Weights of a small transformer language model: MLP 768 SwiGLU, rotary positions.
Each number is 50 + 15 x the weight over the matrix's rms, rounded and kept within 0 to 99. Layers, rows and columns count from 0.

# down: layer 5 MLP down (transposed), 768x192, rms 0.0677, rows 598-609, columns 0-191
# gate: layer 5 MLP gate, 768x192, rms 0.0783, rows 599-610, columns 0-191
# up: layer 5 MLP up, 768x192, rms 0.069, rows 599-610, columns 0-191
down598:47 47 66 47 36 59 28 63 29 38 47 31 56 48 79 56 58 40 42 59 33 51 57 46 41 49 12 28 37 62 73 44 76 68 32 46 50 81 75 33 32 41 60 29 75 45 57 29 77 51 48 57 27 34 45 55 52 49 40 21 68 58 48 55 17 37 56 18 58 45 61 36 31 53 58 46 23 38 61 46 31 50 53 49 46 43 29 49 41 52 30 24 61 40 52 51 46 25 69 60 59 48 39 41 55 27 55 56 58 52 58 57 85 64 71 99 24 66 64 74 53 29 81 40 48 73 32 29 43 59 46 50 70 40 46 62 44 56 30 39 28 61 44 36 47 54 33 59 52 60 56 43 51 37 53 70 58 45 63 56 50 19 43 64 78 46 53 39 49 34 41 46 36 57 49 36 65 62 56 49 53 43 51 47 56 50 72 42 48 60 33 57
gate599:62 61 13 33 49 62 45 33 69 31 40 69 76 51 51 45 71 56 44 78 50 56 33 55 46 38 55 57 48 40 63 26 68 29 64 57 48 43 58 39 55 45 59 68 79 66 27 66 70 77 56 51 58 37 77 28 53 49 50 30 38 35 74 31 39 55 47 50 62 64 50 42 45 58 52 53 51 45 48 69 24 41 55 73 57 39 52 73 32 69 59 36 62 54 59 65 41 50 22 66 62 68 31 46 22 40 48 39 57 60 58 46 47 48 58 20 47 65 57 44 51 37 50 38 51 53 76 46 43 43 35 90 59 36 56 58 36 66 60 37 29 59 49 54 50 57 55 18 42 55 30 35 44 51 41 55 52 65 55 34 80 72 63 56 38 49 58 50 67 34 46 44 55 17 28 50 37 57 38 71 41 73 35 39 20 54 27 61 81 47 48 63
up599:81 67 48 60 46 86 66 64 47 47 59 40 50 60 54 67 64 39 55 43 54 54 50 46 46 45 59 25 66 61 38 31 54 57 58 65 47 83 53 48 62 45 55 70 54 35 51 53 44 44 55 63 70 40 68 33 63 57 14 59 49 52 55 53 41 54 64 39 76 40 71 50 41 56 76 50 56 41 53 71 61 51 33 42 41 13 61 49 33 59 48 43 59 49 38 66 69 78 29 55 55 63 39 45 56 63 31 65 58 54 66 38 57 37 56 52 56 40 65 52 59 67 68 41 59 35 51 60 38 43 60 35 59 26 60 69 31 64 51 43 53 82 57 73 23 61 64 44 38 29 49 59 57 59 45 34 46 58 73 55 62 36 50 52 26 54 88 45 38 42 43 30 44 73 50 53 38 23 65 41 64 41 63 22 21 65 75 41 71 36 51 45
down599:49 46 63 43 53 51 34 27 59 36 54 45 51 59 48 81 61 62 63 27 47 60 56 62 59 66 60 48 68 36 49 61 49 39 57 52 37 28 61 66 58 58 27 30 50 54 71 50 43 42 52 48 33 66 42 43 27 85 36 46 52 39 47 48 70 42 27 31 53 54 49 49 53 25 55 66 56 65 67 30 70 33 61 50 43 57 35 43 55 55 48 53 55 83 54 27 57 56 21 58 48 72 68 65 53 36 40 47 83 63 52 49 32 39 56 32 34 45 26 65 29 25 50 76 47 46 52 35 56 75 78 41 46 60 59 50 60 44 78 38 40 58 43 44 84 59 50 38 61 74 65 55 74 58 44 60 35 60 41 45 43 33 54 56 49 25 36 42 40 52 62 38 50 41 43 20 59 77 55 53 43 39 65 52 31 35 50 57 36 68 55 67
gate600:20 79 58 68 55 45 55 02 72 40 13 52 48 50 72 49 68 52 35 42 64 58 21 49 35 62 51 64 58 66 44 42 44 33 56 28 50 37 26 29 48 19 51 48 59 75 64 47 22 31 65 39 61 67 58 59 49 56 53 57 46 51 85 57 19 33 45 35 41 42 53 45 39 46 73 45 31 64 54 33 40 53 41 48 41 49 60 55 41 66 41 33 41 45 63 51 64 51 64 53 51 46 53 47 46 44 80 75 43 41 32 52 33 54 57 41 19 58 46 53 61 51 73 47 67 39 42 62 33 48 32 49 71 45 37 63 58 55 50 52 14 56 18 46 64 80 53 56 85 50 41 74 39 44 38 44 23 52 51 49 68 48 43 56 62 54 57 44 72 52 67 48 46 60 50 76 30 41 59 43 23 56 46 64 50 66 29 55 44 35 35 59
up600:54 24 51 33 54 71 42 66 63 66 33 57 11 26 59 37 71 49 37 57 45 43 60 23 46 57 59 77 40 47 71 85 45 52 44 52 49 45 56 55 41 45 51 32 47 66 35 49 44 43 43 33 69 40 62 82 61 75 37 54 20 55 32 49 27 77 57 50 34 71 77 62 68 46 45 38 40 70 48 34 45 65 58 58 11 57 47 54 58 42 53 34 29 54 46 74 56 44 36 48 67 32 27 59 55 38 70 41 59 55 47 61 63 50 37 65 59 50 24 41 49 83 81 18 53 48 49 50 53 72 43 57 80 76 85 27 63 69 21 67 45 61 47 22 79 62 46 22 47 49 41 75 41 25 25 53 39 57 57 49 35 70 39 42 69 29 63 30 27 43 52 33 11 59 60 59 63 43 53 58 20 69 34 55 52 81 56 56 67 47 78 57
down600:42 53 41 62 38 36 48 40 31 53 73 30 20 54 66 75 47 51 60 63 37 79 45 48 45 80 41 63 35 59 72 43 42 56 50 50 35 51 57 40 61 33 31 86 44 30 50 77 45 38 27 57 38 49 56 64 67 87 59 51 54 64 31 48 44 63 44 70 43 42 36 41 65 40 49 34 67 60 46 18 31 47 78 77 60 46 62 38 43 76 55 56 51 33 48 56 67 46 61 51 43 51 27 48 31 28 56 57 65 77 43 62 73 11 05 39 54 48 06 83 38 65 32 63 55 60 78 34 61 50 47 42 44 57 34 43 64 59 40 74 66 46 57 29 49 47 33 66 47 54 37 64 54 36 60 43 71 99 36 44 38 37 48 67 52 19 38 08 48 44 31 58 53 73 42 38 55 65 54 42 56 73 29 55 40 45 66 43 52 54 42 49
gate601:44 75 45 28 66 54 41 42 55 48 55 56 50 48 58 50 31 24 53 71 64 54 29 63 26 57 40 27 76 54 43 40 62 54 59 55 61 59 44 37 43 51 51 38 75 20 79 58 51 65 45 55 27 33 35 48 31 41 61 69 32 53 35 39 16 52 76 68 62 44 37 43 44 27 66 27 61 49 62 51 50 44 54 88 46 56 37 44 46 41 54 21 56 62 56 23 66 38 69 53 46 43 65 26 37 52 35 66 35 67 64 71 56 61 68 64 59 70 48 33 55 62 47 38 74 30 50 49 14 71 32 61 55 66 41 53 24 61 61 30 51 56 38 69 56 71 58 47 25 24 41 56 46 49 37 59 63 58 64 75 33 62 00 55 63 41 44 38 62 64 58 29 52 40 52 29 60 48 43 17 23 53 29 36 70 26 50 65 56 41 46 56
up601:48 58 45 29 48 58 62 39 70 43 47 50 41 17 37 47 51 72 49 78 69 67 37 41 45 44 59 33 53 29 35 30 42 55 51 53 57 34 49 48 53 31 49 69 38 43 63 77 37 37 60 21 49 59 38 83 34 41 63 41 44 60 73 34 52 30 58 63 46 48 60 20 49 68 57 49 69 53 86 78 45 42 69 57 28 43 43 54 89 50 44 49 74 43 37 58 42 53 41 59 45 46 79 33 58 73 50 57 65 44 44 43 82 22 54 30 45 60 42 56 49 55 65 18 54 33 51 55 63 44 46 58 54 47 43 61 27 65 56 52 38 81 30 70 67 72 22 54 11 69 49 37 67 52 61 52 54 47 31 71 61 61 39 45 69 47 53 48 56 42 52 42 36 23 77 52 37 55 44 23 35 58 57 48 46 35 66 49 61 41 34 57
down601:51 46 47 16 72 86 43 26 47 83 68 49 70 53 23 39 72 45 36 42 64 50 68 37 26 34 61 53 48 67 43 27 52 31 42 51 43 53 50 35 39 39 27 43 32 39 69 43 59 26 37 58 43 34 25 75 33 38 57 63 48 54 38 35 53 66 63 47 43 37 26 64 73 31 52 57 67 44 64 55 63 54 36 78 47 62 40 62 71 30 66 59 58 73 43 60 43 62 60 55 47 29 47 72 62 56 39 60 45 41 29 34 58 47 74 36 57 22 43 43 69 42 45 51 74 25 54 76 29 44 67 47 54 65 53 39 43 43 50 70 59 41 42 47 43 38 49 35 39 59 66 33 60 53 67 51 49 56 34 41 43 38 49 68 62 44 38 62 55 54 45 40 57 45 43 57 79 43 70 50 46 78 47 55 55 56 79 60 49 30 41 46
gate602:57 61 59 77 62 74 31 30 50 14 76 41 72 22 34 60 52 63 52 67 41 75 64 82 47 66 42 52 51 35 44 48 46 41 12 66 77 30 53 46 63 62 53 68 39 75 70 64 81 43 59 47 40 21 44 38 42 65 68 23 74 54 66 64 54 66 28 65 49 56 34 51 65 54 59 46 51 49 48 56 49 49 60 40 37 50 38 81 32 86 59 24 75 94 49 19 54 26 61 50 58 39 49 48 76 53 40 64 40 44 34 83 34 33 56 56 61 47 20 39 44 76 61 60 68 62 35 54 54 68 29 31 49 56 57 54 30 47 76 42 67 36 61 51 62 17 43 65 12 36 36 61 48 44 46 37 30 12 15 45 74 47 25 57 41 65 47 10 34 76 58 68 53 56 47 38 85 52 52 20 50 74 26 79 45 28 38 44 67 46 20 53
up602:69 43 44 26 45 63 54 44 33 68 44 50 34 41 64 47 56 43 44 61 40 55 54 45 51 44 34 25 54 67 87 37 56 11 65 45 50 43 45 53 35 30 58 70 39 63 57 37 65 74 43 38 62 62 60 43 43 47 32 41 36 35 52 15 48 82 60 27 57 39 68 91 55 64 41 41 26 62 44 57 30 61 11 53 59 57 76 57 56 59 54 51 70 53 39 55 48 66 69 59 28 35 35 30 37 68 51 14 67 54 84 35 41 27 32 54 26 56 62 60 39 43 40 60 20 46 54 37 37 48 49 74 33 52 33 51 45 38 35 35 80 30 61 30 44 51 86 64 31 40 57 59 21 33 77 39 39 67 71 58 57 55 29 15 44 35 32 44 35 67 33 70 40 69 47 41 66 34 50 50 43 52 74 34 29 29 69 59 50 36 58 62
down602:43 24 41 16 53 28 74 52 53 65 07 34 35 40 28 87 64 21 61 60 56 39 49 40 55 43 45 49 33 24 48 42 42 41 20 35 68 62 50 39 16 52 35 41 38 53 52 30 28 54 82 38 04 38 62 60 60 55 38 50 33 61 43 40 46 53 44 39 58 32 47 29 64 48 47 33 40 53 35 49 47 33 15 52 50 49 32 69 82 62 47 46 73 65 37 42 47 33 76 53 47 38 54 57 25 41 69 51 50 39 22 75 55 24 51 63 51 41 41 73 39 61 37 31 40 31 61 49 74 62 42 58 46 55 22 65 66 30 54 50 17 42 34 53 28 51 56 60 44 48 32 75 48 63 37 41 68 21 41 45 63 50 31 59 63 49 51 27 59 35 53 58 35 44 50 64 70 47 35 36 13 42 64 50 64 34 48 64 38 45 43 39
gate603:46 67 72 46 65 52 37 61 44 35 55 58 50 41 58 74 49 61 33 47 25 60 35 82 38 64 36 66 31 37 25 16 69 63 32 60 53 50 41 36 44 45 52 49 60 50 61 64 28 53 43 15 39 76 56 53 44 49 40 39 33 82 69 26 85 51 61 78 33 36 68 52 32 44 56 58 57 40 67 64 43 86 51 27 71 39 54 61 32 54 45 57 59 44 63 51 35 40 40 69 55 64 56 26 62 38 57 47 54 45 14 36 48 59 56 66 41 38 49 47 42 48 60 42 51 21 17 58 42 48 47 35 64 32 39 40 66 63 55 40 26 58 58 62 47 40 42 59 56 68 59 70 63 35 31 45 44 66 45 51 53 55 61 66 51 33 39 53 59 41 56 59 49 68 71 40 59 42 58 78 39 55 79 25 36 40 16 52 62 47 33 58
up603:57 68 45 52 36 54 57 70 58 39 48 63 50 54 53 59 32 21 52 62 46 47 58 71 55 50 53 19 45 52 40 50 67 76 35 64 45 48 30 36 43 75 52 65 39 73 24 13 35 56 59 53 69 35 48 74 62 68 29 45 34 56 49 69 68 76 38 59 65 62 68 42 38 27 58 46 40 25 16 36 37 55 43 62 54 62 43 43 32 28 63 40 50 45 42 45 36 66 61 51 41 53 67 28 68 12 43 54 55 43 80 27 62 53 32 49 80 47 57 27 54 54 46 56 38 54 61 65 46 66 44 69 41 14 58 52 37 69 34 51 31 61 36 50 43 64 33 53 66 41 54 53 53 52 56 33 39 63 68 39 64 40 61 54 79 44 28 40 48 67 59 30 52 28 40 55 72 51 33 57 53 46 51 41 50 38 34 71 68 63 35 27
down603:91 59 34 56 57 46 58 50 47 62 52 37 57 52 50 56 22 60 49 35 48 64 39 38 51 72 51 61 45 60 41 67 48 40 33 53 43 49 55 45 56 58 71 80 41 41 46 51 66 31 45 61 47 56 77 59 54 39 48 73 42 41 64 57 19 53 43 55 34 55 28 40 69 64 65 57 62 48 58 74 50 36 52 73 64 36 49 64 26 65 67 70 49 78 52 55 54 45 71 66 41 60 30 56 41 46 53 59 42 54 29 49 44 43 39 72 64 66 50 48 60 52 56 62 55 59 73 68 48 31 30 60 49 49 28 31 55 21 23 28 52 73 79 40 56 58 50 55 19 08 41 43 62 54 68 49 47 71 56 44 32 43 61 56 66 43 53 27 41 44 54 26 92 49 39 54 56 60 88 36 72 50 50 55 54 68 39 44 43 43 59 41
gate604:52 56 64 50 43 33 61 40 39 36 51 58 56 40 66 65 66 35 66 65 46 22 46 75 52 61 32 14 14 59 55 61 33 59 48 37 32 28 50 32 37 35 49 44 41 12 55 63 40 52 55 46 36 48 51 56 66 51 26 46 67 32 51 55 44 46 59 08 35 69 27 52 56 58 66 59 75 57 57 67 46 44 35 57 56 42 62 61 64 43 60 62 51 62 65 51 65 36 53 51 36 57 67 71 51 61 76 30 31 52 39 67 21 40 48 30 25 34 32 40 21 84 35 62 47 64 80 28 46 34 95 62 48 29 49 64 67 49 53 57 24 60 68 68 44 45 38 28 56 73 35 35 60 12 51 52 47 32 46 57 53 41 55 62 58 59 27 43 46 33 46 53 14 28 45 69 60 51 43 64 26 50 51 65 57 66 63 33 03 53 22 74
up604:72 47 48 36 56 66 64 59 59 56 29 59 23 60 44 52 42 50 49 76 50 32 58 46 50 91 31 45 45 84 44 38 50 39 29 42 60 66 46 83 58 61 70 53 35 52 35 34 27 73 68 45 64 52 49 74 76 42 37 64 59 56 39 53 31 37 35 66 42 27 50 47 68 48 64 50 33 52 49 29 50 48 46 36 47 56 38 73 12 23 59 58 54 53 30 50 38 37 65 62 67 62 69 32 51 41 54 38 63 37 52 15 48 40 58 46 44 42 50 57 43 75 54 63 29 43 44 62 50 29 45 66 53 36 41 53 57 86 47 33 20 69 36 43 48 69 51 56 53 62 50 34 73 33 38 69 26 58 28 50 68 49 39 88 43 47 63 71 58 51 76 64 48 68 45 57 61 41 48 50 59 45 44 39 60 43 55 75 44 31 38 56
down604:53 49 26 37 54 51 75 53 36 43 49 66 25 80 69 52 59 43 28 50 48 55 25 39 42 70 59 51 59 25 70 37 33 67 63 75 42 43 58 43 37 65 63 66 32 45 22 66 73 79 40 45 80 56 46 54 50 30 57 27 61 51 45 38 39 57 39 54 66 24 72 48 51 41 66 39 55 58 64 17 35 69 58 36 54 54 32 56 44 57 69 63 59 62 48 54 40 60 65 44 37 51 60 15 17 46 38 50 53 69 43 59 60 63 24 63 59 61 48 87 41 54 52 20 22 57 54 56 44 72 51 42 46 50 52 64 72 85 71 32 30 45 52 66 46 52 77 60 54 50 54 49 61 96 61 51 46 45 55 36 64 47 40 31 41 75 48 56 47 44 52 55 51 43 45 58 57 36 36 39 58 35 16 84 53 54 51 63 43 37 45 45
gate605:40 62 66 51 57 50 47 32 70 38 27 44 47 43 74 52 56 46 54 43 32 85 25 59 71 34 53 51 36 53 66 59 47 23 71 64 33 27 66 35 50 48 23 49 37 42 44 69 38 28 35 47 55 64 29 82 55 35 72 72 48 51 53 56 17 58 36 68 27 39 42 57 40 45 75 57 49 44 52 56 90 18 33 55 44 47 25 60 39 64 73 59 44 61 74 51 56 77 33 46 48 89 77 54 42 42 53 63 28 19 41 46 58 46 63 09 29 63 56 29 51 28 85 50 44 25 52 85 28 61 96 67 99 44 40 49 34 57 49 33 42 59 49 56 35 37 45 74 21 71 37 40 47 63 20 34 26 09 50 74 51 52 49 66 28 91 71 57 27 22 62 73 51 73 34 33 33 76 58 64 44 37 57 39 50 49 23 36 55 75 46 56
up605:77 38 53 46 46 45 19 52 50 69 62 40 48 33 41 50 28 47 60 81 47 36 50 43 70 42 32 51 59 40 58 55 50 47 56 40 44 55 70 69 56 49 55 55 70 35 41 66 39 74 57 90 99 46 50 57 59 49 69 28 51 55 43 63 52 24 70 37 43 77 62 75 27 46 33 47 50 53 52 71 69 54 51 37 37 50 63 58 32 78 64 80 59 44 66 80 46 27 34 33 49 75 37 39 72 58 48 67 60 52 51 54 42 34 66 41 57 67 55 53 26 49 43 78 16 28 62 42 60 51 55 58 56 63 34 69 56 00 62 55 65 47 67 55 49 54 36 74 50 37 44 61 76 52 39 46 46 43 42 48 86 11 49 73 38 50 33 45 56 46 00 40 77 52 67 55 61 31 64 21 41 63 54 53 50 38 34 27 15 24 46 55
down605:71 56 80 33 73 32 27 32 64 55 90 27 50 58 44 33 62 55 68 11 36 59 38 25 74 77 56 42 41 34 40 40 40 49 61 43 49 00 49 44 29 46 49 64 45 49 29 37 34 74 52 47 74 67 66 50 38 57 29 32 59 42 76 53 28 60 51 57 47 68 38 54 33 49 48 45 45 45 47 44 50 42 35 55 28 31 64 78 44 74 58 67 44 33 46 48 61 73 55 40 37 40 49 45 52 79 58 61 23 55 32 36 63 30 56 66 64 53 69 27 37 21 24 63 51 14 65 75 31 69 39 61 34 54 25 68 38 39 21 10 59 51 64 45 52 80 61 36 49 35 67 44 53 44 45 45 25 77 70 34 39 29 43 59 68 57 56 72 46 53 38 38 41 24 59 72 60 56 36 45 50 51 38 42 57 44 19 53 57 52 68 48
gate606:78 65 64 58 42 40 70 50 38 56 29 48 66 37 59 46 74 60 57 59 45 59 10 51 63 59 32 54 45 42 56 46 72 58 78 82 73 36 38 33 23 51 34 50 46 58 75 37 39 39 50 41 40 30 53 69 50 34 45 55 62 64 79 70 54 58 84 53 39 48 52 73 36 63 70 57 56 26 50 83 31 60 35 72 63 44 65 45 60 50 38 28 36 73 57 46 42 59 58 39 47 39 63 73 60 35 39 41 48 41 30 73 38 58 58 56 15 27 44 46 61 55 42 58 48 26 51 64 59 83 62 47 57 55 45 36 40 67 68 14 27 44 49 60 33 47 33 69 35 70 32 82 54 39 50 26 60 43 41 55 47 49 48 29 58 53 19 57 82 55 35 71 53 53 64 33 77 40 59 53 67 65 52 46 21 56 53 29 63 54 54 93
up606:50 49 62 54 45 52 34 36 37 28 31 30 62 63 61 35 52 61 60 32 85 41 41 52 48 48 38 64 50 57 55 75 59 51 51 65 41 52 28 36 33 35 59 52 46 37 72 68 35 29 46 61 31 84 43 62 40 71 40 51 46 42 63 05 71 59 59 46 41 32 52 66 48 52 34 39 51 55 47 66 50 33 58 34 59 72 58 66 42 33 48 35 56 48 42 78 59 65 63 47 63 19 60 43 32 72 43 60 55 60 75 29 65 30 53 52 54 23 32 52 51 44 29 80 36 31 44 27 67 38 37 65 32 58 61 71 59 66 32 39 37 19 33 65 51 59 60 41 27 47 46 39 32 38 59 45 30 55 72 44 64 51 40 23 63 58 62 46 45 49 35 83 55 31 49 60 22 58 43 62 33 54 78 53 51 62 49 44 62 59 64 40
down606:46 51 32 57 19 37 74 38 45 46 14 54 61 48 40 51 90 38 52 44 63 72 37 50 54 78 48 58 54 59 71 54 66 41 66 61 51 32 56 20 47 39 25 52 36 67 51 32 44 44 55 52 33 43 51 44 39 41 44 46 50 59 51 27 52 47 54 72 38 41 59 45 68 38 32 48 36 73 49 28 58 61 32 39 62 71 31 48 51 32 62 35 95 34 71 39 51 57 40 35 65 38 33 28 25 36 33 48 48 61 32 59 39 67 22 53 56 45 28 73 52 40 38 52 50 49 64 35 61 72 55 26 41 54 63 36 92 60 36 67 51 40 61 51 68 46 50 42 53 49 75 53 41 50 62 32 54 41 43 30 52 63 44 29 54 34 60 61 60 49 32 58 28 31 70 30 60 24 72 81 39 72 67 33 62 64 42 39 64 58 75 51
gate607:51 70 59 80 47 49 39 32 52 45 46 69 43 46 36 58 30 47 68 69 79 56 33 60 33 49 37 64 60 55 68 13 51 64 54 41 54 31 53 55 35 40 25 70 61 32 51 67 60 46 61 38 56 23 63 66 44 43 56 32 62 57 41 35 69 64 52 64 25 59 67 28 50 78 39 79 70 42 38 50 43 39 62 76 70 43 65 67 45 36 62 41 64 86 62 68 25 40 75 62 70 58 50 14 56 33 30 43 31 23 44 53 42 31 29 56 45 52 37 26 13 36 53 25 50 29 50 84 36 58 50 18 41 25 57 27 58 67 70 50 43 20 61 58 51 28 67 34 58 68 51 55 47 80 56 49 26 30 41 67 46 60 71 55 61 71 45 65 31 62 51 58 42 49 59 54 68 58 55 38 51 85 63 79 39 39 36 42 32 42 64 67
up607:33 65 60 56 48 19 48 54 63 46 58 62 61 57 59 43 28 51 64 67 23 46 57 62 26 49 51 51 67 35 36 44 65 48 71 43 62 30 38 32 33 35 57 54 66 48 43 53 40 60 40 46 55 58 51 85 47 53 66 38 55 48 30 45 60 36 40 57 60 64 23 39 54 55 42 62 35 34 42 51 45 35 61 62 54 69 42 44 27 32 49 36 77 39 30 65 31 60 73 78 24 57 78 83 52 44 54 54 55 62 35 66 57 58 45 34 72 54 44 66 52 58 72 50 53 80 51 31 62 42 60 60 66 44 42 28 52 42 46 37 72 37 42 33 43 76 47 33 56 48 54 52 64 59 55 50 56 71 43 35 34 40 48 71 56 37 57 70 13 48 33 59 59 56 47 71 56 42 45 47 53 43 53 48 34 28 45 48 41 92 68 40
down607:39 64 54 47 41 53 45 64 59 61 42 29 54 42 76 47 37 74 62 36 26 70 56 48 69 56 76 56 46 43 59 80 55 50 51 64 57 31 59 52 39 54 28 66 46 56 68 57 82 82 12 55 36 40 37 74 58 68 42 48 60 46 43 32 59 33 52 73 34 64 61 52 59 39 47 37 36 48 35 39 48 41 52 55 62 50 64 41 24 43 40 30 68 36 39 69 42 65 37 56 52 48 49 48 52 49 39 72 55 33 66 36 49 43 60 37 62 53 32 49 67 51 56 46 53 77 55 57 46 44 33 48 83 39 54 21 50 44 35 55 91 49 48 49 56 67 60 24 55 27 87 50 53 44 40 70 79 60 46 55 29 23 62 61 42 80 67 44 40 41 32 35 48 42 45 89 29 76 54 40 27 44 50 63 63 32 46 39 46 54 53 72
gate608:14 73 60 61 45 78 56 34 59 51 44 38 60 55 57 78 84 46 47 41 56 65 43 56 37 58 60 54 66 51 42 53 58 46 41 40 57 73 45 14 34 61 43 59 20 41 40 56 61 30 30 68 56 33 54 43 37 36 49 44 38 31 43 27 43 39 27 51 69 57 24 67 71 65 54 43 39 60 40 63 57 48 66 55 63 12 36 58 58 40 56 53 56 55 56 50 69 45 59 44 47 61 66 47 39 67 71 64 47 25 31 37 47 44 36 49 34 54 53 67 17 40 86 39 36 82 21 54 53 44 57 18 59 50 51 67 54 41 57 32 33 51 36 45 41 51 49 45 49 51 34 34 38 61 50 60 56 46 54 43 45 68 31 50 42 49 64 53 44 56 65 30 57 41 53 41 43 36 21 49 68 45 51 48 50 43 86 58 47 40 67 41
up608:70 54 69 73 52 39 53 56 49 47 61 35 68 50 64 63 43 36 61 58 29 58 69 57 50 35 59 52 68 54 69 53 42 75 18 33 38 60 41 29 37 59 27 59 45 35 12 17 55 64 64 39 55 52 75 40 23 79 65 34 42 33 49 39 51 52 31 43 57 65 50 43 62 49 66 34 21 87 77 47 25 24 57 47 28 63 44 31 49 29 55 57 88 40 30 41 70 60 81 61 14 50 63 68 28 36 77 51 54 40 40 48 46 55 25 44 84 59 36 55 49 60 53 53 52 39 74 25 41 37 50 70 48 15 50 36 38 42 42 64 37 62 81 46 52 62 55 32 51 47 54 49 47 71 51 57 31 40 35 30 41 32 39 60 60 32 54 41 26 57 52 49 56 83 55 53 35 59 31 53 57 62 24 40 42 80 33 58 43 56 47 54
down608:40 27 81 54 43 75 61 28 62 35 52 55 40 48 50 56 47 37 36 29 43 48 60 34 46 13 44 55 49 65 81 36 60 79 71 40 64 43 41 73 61 36 72 32 39 77 47 49 72 33 58 51 82 63 32 61 38 44 49 60 09 51 52 38 59 73 51 54 62 60 49 48 48 47 40 44 41 68 57 47 63 72 61 61 52 71 41 42 52 44 75 58 45 42 42 77 50 59 64 28 47 25 57 55 33 69 61 53 59 45 80 38 43 52 53 24 43 41 40 71 36 36 48 52 64 69 46 51 52 17 59 25 26 49 51 46 26 90 47 32 63 23 49 63 68 59 55 21 57 62 52 51 72 43 32 35 47 47 65 37 53 79 55 21 74 58 67 55 39 64 42 63 60 57 48 18 77 58 33 57 55 34 47 48 41 45 73 31 41 63 49 63
gate609:79 74 57 55 55 53 64 45 73 52 41 63 66 26 52 58 54 58 53 58 41 48 53 58 53 83 34 54 81 59 56 51 56 70 37 54 60 65 40 70 50 64 54 21 33 55 56 22 45 45 75 34 27 57 43 40 35 32 33 30 43 38 51 26 35 85 54 71 50 35 44 54 25 57 66 44 42 56 39 43 52 44 30 45 47 33 63 20 57 39 41 41 48 55 61 36 49 60 35 66 69 57 48 46 36 64 84 47 57 51 49 22 43 71 38 26 46 45 32 55 68 67 67 38 55 39 38 55 35 37 42 47 58 44 60 51 46 58 61 48 67 55 60 35 58 44 60 27 21 83 40 33 62 36 48 66 64 42 37 78 62 56 57 52 53 60 63 36 28 38 45 59 41 21 83 28 42 56 68 62 48 60 33 69 73 71 45 36 44 40 70 59
up609:58 57 46 46 58 40 61 30 35 61 34 33 41 49 36 35 21 66 58 38 71 61 48 55 53 70 44 42 44 47 35 35 47 29 48 76 17 57 56 51 45 44 17 64 34 27 36 42 56 49 59 61 43 45 49 62 47 36 47 47 65 14 50 29 61 51 50 28 61 48 75 48 25 18 52 44 62 51 29 36 34 34 40 51 54 31 47 49 65 18 45 39 40 44 70 47 56 44 29 47 51 45 41 48 38 60 59 50 75 56 62 42 63 72 52 38 70 59 40 44 57 40 52 42 51 57 41 58 46 50 69 25 51 57 41 78 26 45 24 43 58 55 62 53 51 49 34 57 80 37 59 56 50 66 66 55 41 59 22 38 30 39 31 50 84 37 65 53 41 71 55 59 63 55 40 91 55 35 57 42 41 92 73 59 57 30 50 61 23 52 58 49
down609:19 49 47 37 15 56 63 36 58 41 37 45 69 26 42 55 57 30 51 63 58 45 62 51 68 20 79 51 46 60 59 67 57 49 39 51 30 38 54 84 63 42 30 55 47 50 52 37 45 53 50 30 44 35 55 37 65 41 63 56 53 38 52 30 44 36 53 49 43 56 49 59 48 28 35 54 49 43 60 46 41 76 49 98 41 56 47 75 47 63 56 78 79 50 44 71 42 30 44 60 38 44 44 55 51 43 40 42 64 51 69 36 48 51 52 42 50 57 39 40 43 25 47 62 59 41 72 53 34 46 63 52 67 84 55 33 56 57 31 61 65 36 50 38 44 28 81 47 50 70 46 65 68 22 35 36 39 70 44 65 32 63 56 52 73 31 31 38 45 33 54 55 49 47 35 41 51 83 50 39 38 56 77 38 47 59 72 37 57 41 83 68
gate610:64 53 49 25 44 60 32 43 29 25 33 49 80 57 71 49 59 41 68 48 52 42 42 52 47 59 66 51 54 65 60 50 44 60 44 66 44 39 39 24 24 23 74 37 53 70 59 46 70 31 49 55 60 64 49 30 54 56 35 37 25 20 75 79 57 63 76 84 49 28 50 88 50 45 41 66 49 29 28 59 31 29 56 50 54 63 49 42 52 72 44 64 38 64 56 00 31 77 30 60 39 53 49 45 57 40 58 76 46 75 58 50 35 61 28 26 50 41 48 46 46 44 62 25 64 19 42 48 28 76 45 68 48 39 44 52 43 67 47 28 65 55 38 54 45 63 46 66 11 67 50 77 36 40 40 42 72 47 52 49 43 60 36 51 60 49 48 33 63 45 25 69 50 44 30 39 29 47 73 24 30 54 46 47 60 45 23 59 34 81 49 51
up610:64 37 35 33 65 48 23 82 54 48 41 51 70 67 66 43 52 47 57 69 41 58 66 60 58 38 65 76 42 59 84 45 54 57 54 58 35 66 80 49 85 48 69 43 33 39 56 28 70 40 49 38 44 31 43 21 45 45 30 51 66 36 48 30 52 19 53 19 54 69 47 71 37 62 53 53 66 63 32 53 54 51 70 54 44 59 62 50 46 43 42 23 54 68 59 27 41 38 42 65 50 64 65 67 51 50 53 31 74 27 51 32 68 74 51 32 46 35 51 16 43 53 65 39 32 56 52 45 57 62 56 46 34 22 20 67 62 61 72 50 52 73 62 88 51 17 87 90 74 46 53 36 43 27 41 61 22 50 41 25 58 32 67 60 40 59 64 40 55 49 35 62 43 54 42 65 62 54 41 58 65 48 27 58 63 60 25 58 57 25 65 55